{"head_dim": 64, "norm": "rmsnorm", "norm_eps": 1e-06, "qk_norm": true, "attn_scale": 0.125, "init_std_up": 0.0924, "lr_mult_qkv": 0.7, "grad_clip": 1.0, "schedule": "wsd", "steps": 13874}
Each number is 500 + 50 x the weight over its row's rms, rounded and kept within 0 to 999. Layers, rows and columns count from 0. Numbers have three digits each. The size before them is the row's rms in percent of the matrix's.

# o: layer 2 attention output (transposed), 128x160, rms 0.271, rows 34-53, columns 0-159
# v: layer 2 attention value, 128x160, rms 0.172, rows 35-54, columns 0-159
o34 101:505434475572550504477519530558428436535535421456483514509483471463455564571491550541479498531482366547527458545517401507520490525516470454527482516436495442498527504512462449543512485496484522529566440505447472538483509415538541508540458520464541574435500543583478492468461516523554523457493483508483532523501505462483554423552576491450460580611472468427564516500432519638453579596452620558501523531532540489457435339583455506446505502474444378452580518565415545526528621544449489
v35 112:518426474367518574461408470545505481532530520539366428581486478484464508530482439554536564458362480519553492476586489510555356522457444523535453464520540485479443539441435532473443495461476568505511547459530472574593549530582458554501557443464506514522447497405546489575530544509479549461552484564563584519486439536404536524477549446532495479536505564540535545500454530527459523560453464480555549510456460489480583512554552593524498498572393560556486474423518521545423524527580507
o35 100:467545526559527487491541448445438495436445531483571489458541479528619501502392502576459525558493533446539551473471471459347610485516540483535592551416462501478438420507438418419507498565576442461474477590375521465477509456507504518551560592477512564478476473596510495511420502548549463452475507455484438500574440419509575456465503507458526482531561477457518452557574429515537503460471512579467524424530489491471426624462519468493459428526534529401480463566435456453516493511483479
v36 110:627488584407564434464610444445619469540482453440516512550505479509459465593436513465504535487537428486486553411497563553483372523518451558505516433542508448447488508564465518528440471482596558499529477545452479471487465501493429539526424504417400462569431566483472520488465442491532522530487446537471521626499500471543413542536442520542506489480456513557551424497537442485466557484455562575499438553503399509545485468473532519530467539491452480446572486511528510453620381519476437
o36 110:470522510563437432470477516454443464422485439563471589444444452537553529504510516601522370492469574459448488470558469499549494529466492451503524561469494498508452467510587463529481541486482402487540506486450378543525573509582496487506435485536573573461512434552485584531462488558520582472567480427538477412478489504570551449612442505477352520454488538470517504542484468501442448578472550488508526477447525509433509469478382608569553503481491489507409554466562526461356512536508522
v37 111:475470647427503460481461551459552506572493461511639418509604500517500532506459426487594529532520502481563516523492517525511493436613500486568466457555423506500503526436506561520555530469438442448512370502500489505519496499520502496532592542555500466531452537527463522506480542538471459506517458482472441520406414486518476495346554457396479487514457456506470480546462446487613553465565549477456369591569507503528493467551523462467530552488515435487484526402454528552392400504478527
o37 107:467602439494532538496507561546485428440554475524410531468381412452544548508600484576436439497498568553473450484559518581517497563479575594494526432448583588535508452574527463447437504515505473541495567440544486510466436470437494533452552488528391535520460440558465554523524514424438476446497505422483508481543573524473507448540527463613535496488537520490460573454650484523494437419465534517589545484461495530502500428484498491458454438392500532489501442500519478409525570583477528
v38 115:481414440419566452537495498478561515531485536588547473535531497468465418422371596490476502500579476545414504503508519551441442461492448467508508457474442429531518468397573474549487477448498510490552500551532467509553542578435417455472547414525531446469447480547496430480488486530459441621517435627570459557460498501511532464469442485496477538516517545392524507492539564514467436510521498574520484610559580525437462515536511601483536478607478591465406466452554542535499449464587499
o38 108:515544477484511567417498513573417549526508500406473458488489384538533615537585456484530474504497509439524526453513423447455495470557572552544512618479491602478517452518446500451501548538515531542448565472434558482497523482490567492541464509498538509536443550459536516519557460469577493460504572386484409504415553571476562552460635525525510481429549492528510508456474464540530570486475538546476422460563526530451480534540344527495505529507581412511531547554361396463482479535486510
v39 113:509522567497472584545438510475392526511504564569418495495453450538483516482532480501515566515548516502394481500510507579526579503521528489499566522434434439532424543517527558539463456414461407473563643452523424419454464519500498467579522428510527475518476520616503467482574527567564530473474469550531536488570523533477458620477482497559524474510613564486592416544493514480416488463571477534461527560562502576562505471570466549553491446490523552585512449564613567578550503445498478
o39 114:498457515472539533520581404532604532435476508475522505465484493432531364445471488534469462497539521487544546533476467490438432511423446488525359517516455490482537377430407399519489490452462514480484500650457560586567565524476429515521437553497540493523513527469556520584524406475521490512480522454522440500398529404647557445470555450467530531497494448591531469458470510527539403473465483487544504502487551517461415573510401501494505505561488512468511510537433419465452451496476473
v40 096:409521495604618518533481603472556461484475498541523503504442484545456565529488457459564429536465418428453490436472453435506487482453513413577474529500405493389468433510454487452438576481496572412397488554517480547545558565456458471483523531539536486452432510564558509548465531540401412529499588483511631458500431524511513567457479456517498515516463546504500489461519458537526406411500541477481578583582407526539481526572472426463538494541551516527499431521577522487548455498510417
o40 091:630551545371462477453585522525465442480517541543486498512452456471452354513491572509502587546487564503527478534512409537540481535568533502443459523536595433507513548461534429508465479521420473539583639592437536515439524426458555546468496536353529523529513511503502499478498509441602584475494477488450425519498529524518494511530534528477468472492458548509514472514514508399412588499567546576535462414501522479483450639484445563488518552568527430480523522540500498560476529476539516
v41 102:432561481535448448473520474467544484510528529387542488416505544468543576494571584498514537515550558580554503555549481552559502608527439535421562493579517529458554463521414454549560592530517549480449520506444499578512429497623443452454538492470479433482563549450456546508449563477448436512537476432494411528486526522457389510521515491485578441573548477515452532532498346588389559451493516510535471537431457421454509505488507474460405510416479488536490446528488493490570434540536529
o41 102:523501500534504491445506511542570507553563563572512522457505548553429445577519564437457450427447365557460518378520461459438520525539573503532392517487622420474461459511580509453458347498509505435527574540542489461517452510459532528582479502552531534525438456480425530441546554518525559484561578533498550344565526475511574518507515567501547517448456473490450489492481559458521468544456533477486435387540543521533536428477522516547549419540492541505552449438539590494468519473481476
v42 098:582533433516485463485515483508509473571487478449460632527438486551575490519576499537446570388461525527495458602413522523429485504479463560480513573527453487515506518527505502449529399527459556524500491498516455478510497563574589556503513493510597360510596520524571500503474613487464530519505489491467541485447421530465450516524446482421530418467561531495508421610509594458442512509550497536493474454409507543585445445484587369517417483590504516527564546504520420574530513458466503
o42 101:468446512510446518456418465403534581473420462539534473457535488495408481530532507490476479554539508521497539479468483481457477516484467484492549442506506470526478442504519431561586475454521501490482529468544513494434568435381477494457508478435422558473538566539431528437489464555472475417589496571538488528523580378516474559432517503448530496560418449446444543429475476379497534531551583548474466444503461431418455400466566492453427552497501571523465465513465547373502331453467431
v43 104:527529606540491464458470529543467432570564489455460487561402502463491444503445507570593527555504546402480527529543436431604448554470494523480552560560431465467457410448483548501441551459555476502488425453426437496483534544401448464485465532523524462467521556391535547541512580465457382495460506553549496491562509494498375545572466514497512532465476618458506479493509431519511545471426563461577466509551573437486524454534482495537466484446451498423464476371452554573515449412520514
o43 088:517470496504438590548515579514558490416491413492427474439594515498531556444436497541473539472479566542511489481545493584440504547483549453436491463545561489541518561574487474518541501510517445429485575585566530528473505446544492562543517502502434546478445514529543405525461465536589574505486515418382513335441552544464577523481460536501488420496548467502527459495414499547399468562575511559491489537466507528458635511462547600485499528503571445477505492553526416485484405400470468
v44 103:502520430575572488554462529571501555486540552469604517510563428460536418543535554493506495529524449489454555490497558580485473414396558555467494498571488492533513593477517460500462491474416574509501538389493478473636440543493450468553476515532430484474544414489481473501523505482505566462589489622528500498500476525493530501471390499453499448512505499595551529577519464418482583540464485554456522502445518525513501452583572431454425414450453528395494426468422502540595504617516463
o44 093:463552541506385514531491455514455416427498580585483442452451562497476502464451488522509502558486526599470519486630539479462527537545443423515554411489495498499476453520450573483562477535492449460552499508537494603482543470535552593438487616456525504510430476462462490562418471634503491583477560525565527546508444498564497418513588542505531509459576436455458531430504516453512441469436530460449448586543406483503497439542382465535541593465470576522508543546568503470458456480472574
v45 113:600592446502514498499536502516502540501485578447547545564480492434543502539485471504428506554444571565501572390502533474465463496452421490502546471557568368540571427492531583458512634450514477496455565500441472518422473494509602465518500546457553425534479535557495500543618538517517515497518431423478487477522521500547455457617510509491550471454466460502503584567420468502469409531479485481570496504483399499400432506452509526430473463404517452378437595526510541424486501496502514
o45 103:480389584543548573524427465497466496583505450517429457427491541491505581484469395426558395494544526479591507599510461487565496474579543494490507528533555535540529510557490371519526424528478534470484474516581506536598490470464425596448536389494481475486504409465495592471419533433523405531421589598475465517528505537517559553460437510564494496463568494478572455476480540523468528486502424441451495437559487517507489496482492557531572499535538553556516396413454503472474540512458448
v46 099:497462516543489533570538513440534468562564483490513443548552548495531527567496500493446510444531587495559407508493489472568535546506523434461499504508520479544479389551492398503535474454457492596537518431511526503460516499467520524482486527559493478450414421544470466428516459502499497650502459573466422492552444499553555418558488526497519559560411547537484424523617481440462541643417471585502423548534520491621545460445484480511387580445503443439412520515497463541545396514516475
o46 087:615530398404481447405490495575468474477380449565456513561441469493510420506507505526571544491495467499513529569543525437456517492426536577515529504484498577547527605448595593563525507542507567452466540589507434543488438460436505475545577443530475469575519492434551540597529506474538515512509543482458492590465463544487479497439486476412495488570616447510430503502503484536501505434595508372486552473533465563511581454507568497468622485481499490568558496502523488419483569504482470
v47 099:556484453449490477508452404528532541571486453592378461488423459517513454617508545473461510477529482507499474525546474419543541462439532539479484507466588519620529429465485543433456407514471461436474505498509513623521488635445524491535499540428491538500448425390473482480558585473573474537490542406517424391616465482439547457517540500461502530447596483502502539483457477520507533469587510453603433450507492492495420529549595510442453470498509456519535448518495507537552460469571466
o47 100:510505370536466469444467500575509517462438498511559492533679523474429499417384410412520609498448526489561486484479525496478452562534506516588490571508507512468447477517423490439537488519543535545524545438445460441493522421545517519466476505516507501458467476476552479491530456473419513507479529625463482501531572562406501584517460521499544462583518531428482512469553509411504416574470534543387571481581506572511534554506492534492537464566544587544581487572532473522454534476415581
v48 105:548412536477460495574467544518518502442464493529622525498509560473503484473435508462460567535482489552501500498545516407573440524444510504492503513581523442469518537547562487511430540609529380533429509476504522529414512480440510490521457358530509560516544534482504513421583451531564514521416559481576454414486537516490561470473533425552510544401435409553487447532546548501531468607568501468422500489493550432539470420502389513559447530477492566521392498391530479487590505531561553
o48 101:489553500488412500478484444408514443557516445463465475595500500517446507550465518554508560411465549469514485574463458548580527518495580489558520509429565579529472548520435515480589565495512567460418438570542542524471511495571529547499541468494446583478426470448494494530473446433476495583561454456434547555524450542510487454531445615481506493469524579574559562515502554654533469481440424513617536528520430491409544510467455445468572508500508484427517518445406538512523454363487455
v49 102:418523536501499467472465449537558533478460503526513516443562451375500491528529438429401544544462519465542438457457553470550483514469550437518466415473550523576555591535488498517580421523508518458470428534432449523452569462494558583472469483564614612459493473448468528452492442530553492476530406538515411510560485524478493434597643448478506567526555468453428383444442450507515573502445494506490449518450501552408524509408452550424425470522471467529508451526447515489593535493503514
o49 104:547418461555509516499558414414494556496552510426517587483446555622449469486477468515505605489532521492514500535499534523540495467482458558545579538534409450533526467514515520532497414470530578518460413479498501456457516454476509469546503512592449442579477410523527447576533513553527507504534507528470493520466505568553529529524484493595444484450585516471560555501554548532565524503468523470516565534512522498555508220510521506579460516407529575467487463493486471566434505413533541
v50 099:451411463493458495507572501525477454582457492492512490457542514480520519539474563499560568417472553467479538433495568452461497503496456529471479457431456475524529455430518524500454506438362498510403396488568543526520462488497542541538535409488561576498418461565491424469447563449531492532568410501488510438460520493586469521455537523596543430516613526577505450419499375464543544360444512452420546487514502481463553498489495450475566486481585555461484395569464473561533553585449494
o50 090:462582501524476566502482498445537478351566563517533461539483498523429500405557498508565466500503418442495389532508433501547500525574594483532463658537541508458468564568468461546484445520473602450524579548533481485497545519486437407503462545416520415491554502519585470504495523520481510520439519550528483498559474495431573414498457558474495511464507487460510520544533550472534580569585489477537518562528543508572439495545464367541423538410593485563549506413531528427496539523552502
v51 096:508488488491431483408450469536511488512466550540501448527515525511483499550452478489488562423501494520428463486525504500629490546529575565510523528515538508511526473541522533531507465496444472497469500541494434464594507461472474492468457519652549539478455558364482487394496553565515574439530497524532557445499397349547481504496571455450498550525563462534538608542503566497499478479546470467517420532415537550513392482460561466554574407432491515528447517610414429596400534501469561
o51 095:513471412462448486596534485552525503511578554534525563483499489456572445510561426470540421522570509420522510583441457466432517507433452417448528491513445531538537498469445487472540480486549539486533411472552501541418522532512508535464536533475509324453494454554480455584529492452477466590567489490477467576551520511500525487472457467472603557484513552475441467479551503458508501531343399554448468445581402457450504549539484471551411577404483493550560416525585529473458499573518507
v52 100:499570609564421429478449529469495432520512473517544517473381470435602480437571494506540463496561519449515541540524429476598519425509452430444414505503580494495520518454452454542523579602566408542463382418483471495499595472516517517485428477467454547517506548455488473422491483515549542451539533488607411437471522519588465472467537518504522556581470494499553479509450504670555537483540530600491477519486540522543493533457443567495576448504492516581415526535481471461442481486506501
o52 092:513471492560540570554541500519466537497489498485460558502511535474381533532428405560535522434474520490576562499482618523409536583549504549553517424448478503402512562486521506423449511400499451493527512523513506501509458491503461466521531394560468531501535436462570474562501493444489576645438424347481614456507551457452483441538470574587549503439538467555505418472494450425472410486455477495509513473520498459505486379465505508532434498453517467438563436421477493569554508485493494
v53 105:538446421600492563431503441551604584523557472513493515504530449546432485500571624512467508599473516462419589473431551629489511507491510455435466434519470510465496444511472485566438567501550459535536514606454465454437475495462527475566487473525588451516543523445438528590490560522415512522595442401504509480532512498495458445521591469608465545558567472497539481524450508435430473428528481561538502459534448521568541467574589470504524455423484532581524491543495508521505534473429583
o53 096:473530535483497566490564494405486429556494564530507607406483542521553511540504514459500540453511569483516445456522543368543394460446458524465472460490504460611488500464458529464464418424480494517474449388522510513561527483535538534492434563470523433472524516537525454432560562520538478499418460546422488417456569513516541574507472577484459456439508426501454521391520524488583467551483473494532552558397561502454525513393416585518449552560563474475487410464571480439448588451466441
v54 099:565519449504411506518612471500527467475472436425523459499536495592454562459476463547523510454587600363529471537406514454565485459428445471444501502537494445471583509541396468556522477520602447531506495528527502432564534490493542527555596460500451432480478515558462447553537408513414564483504531570560413531505476532564520507494540449528478504498414441541578468539512515539465550544415497532516464523461545436453547526454493390385514490514545502421497540513443551528584431400484457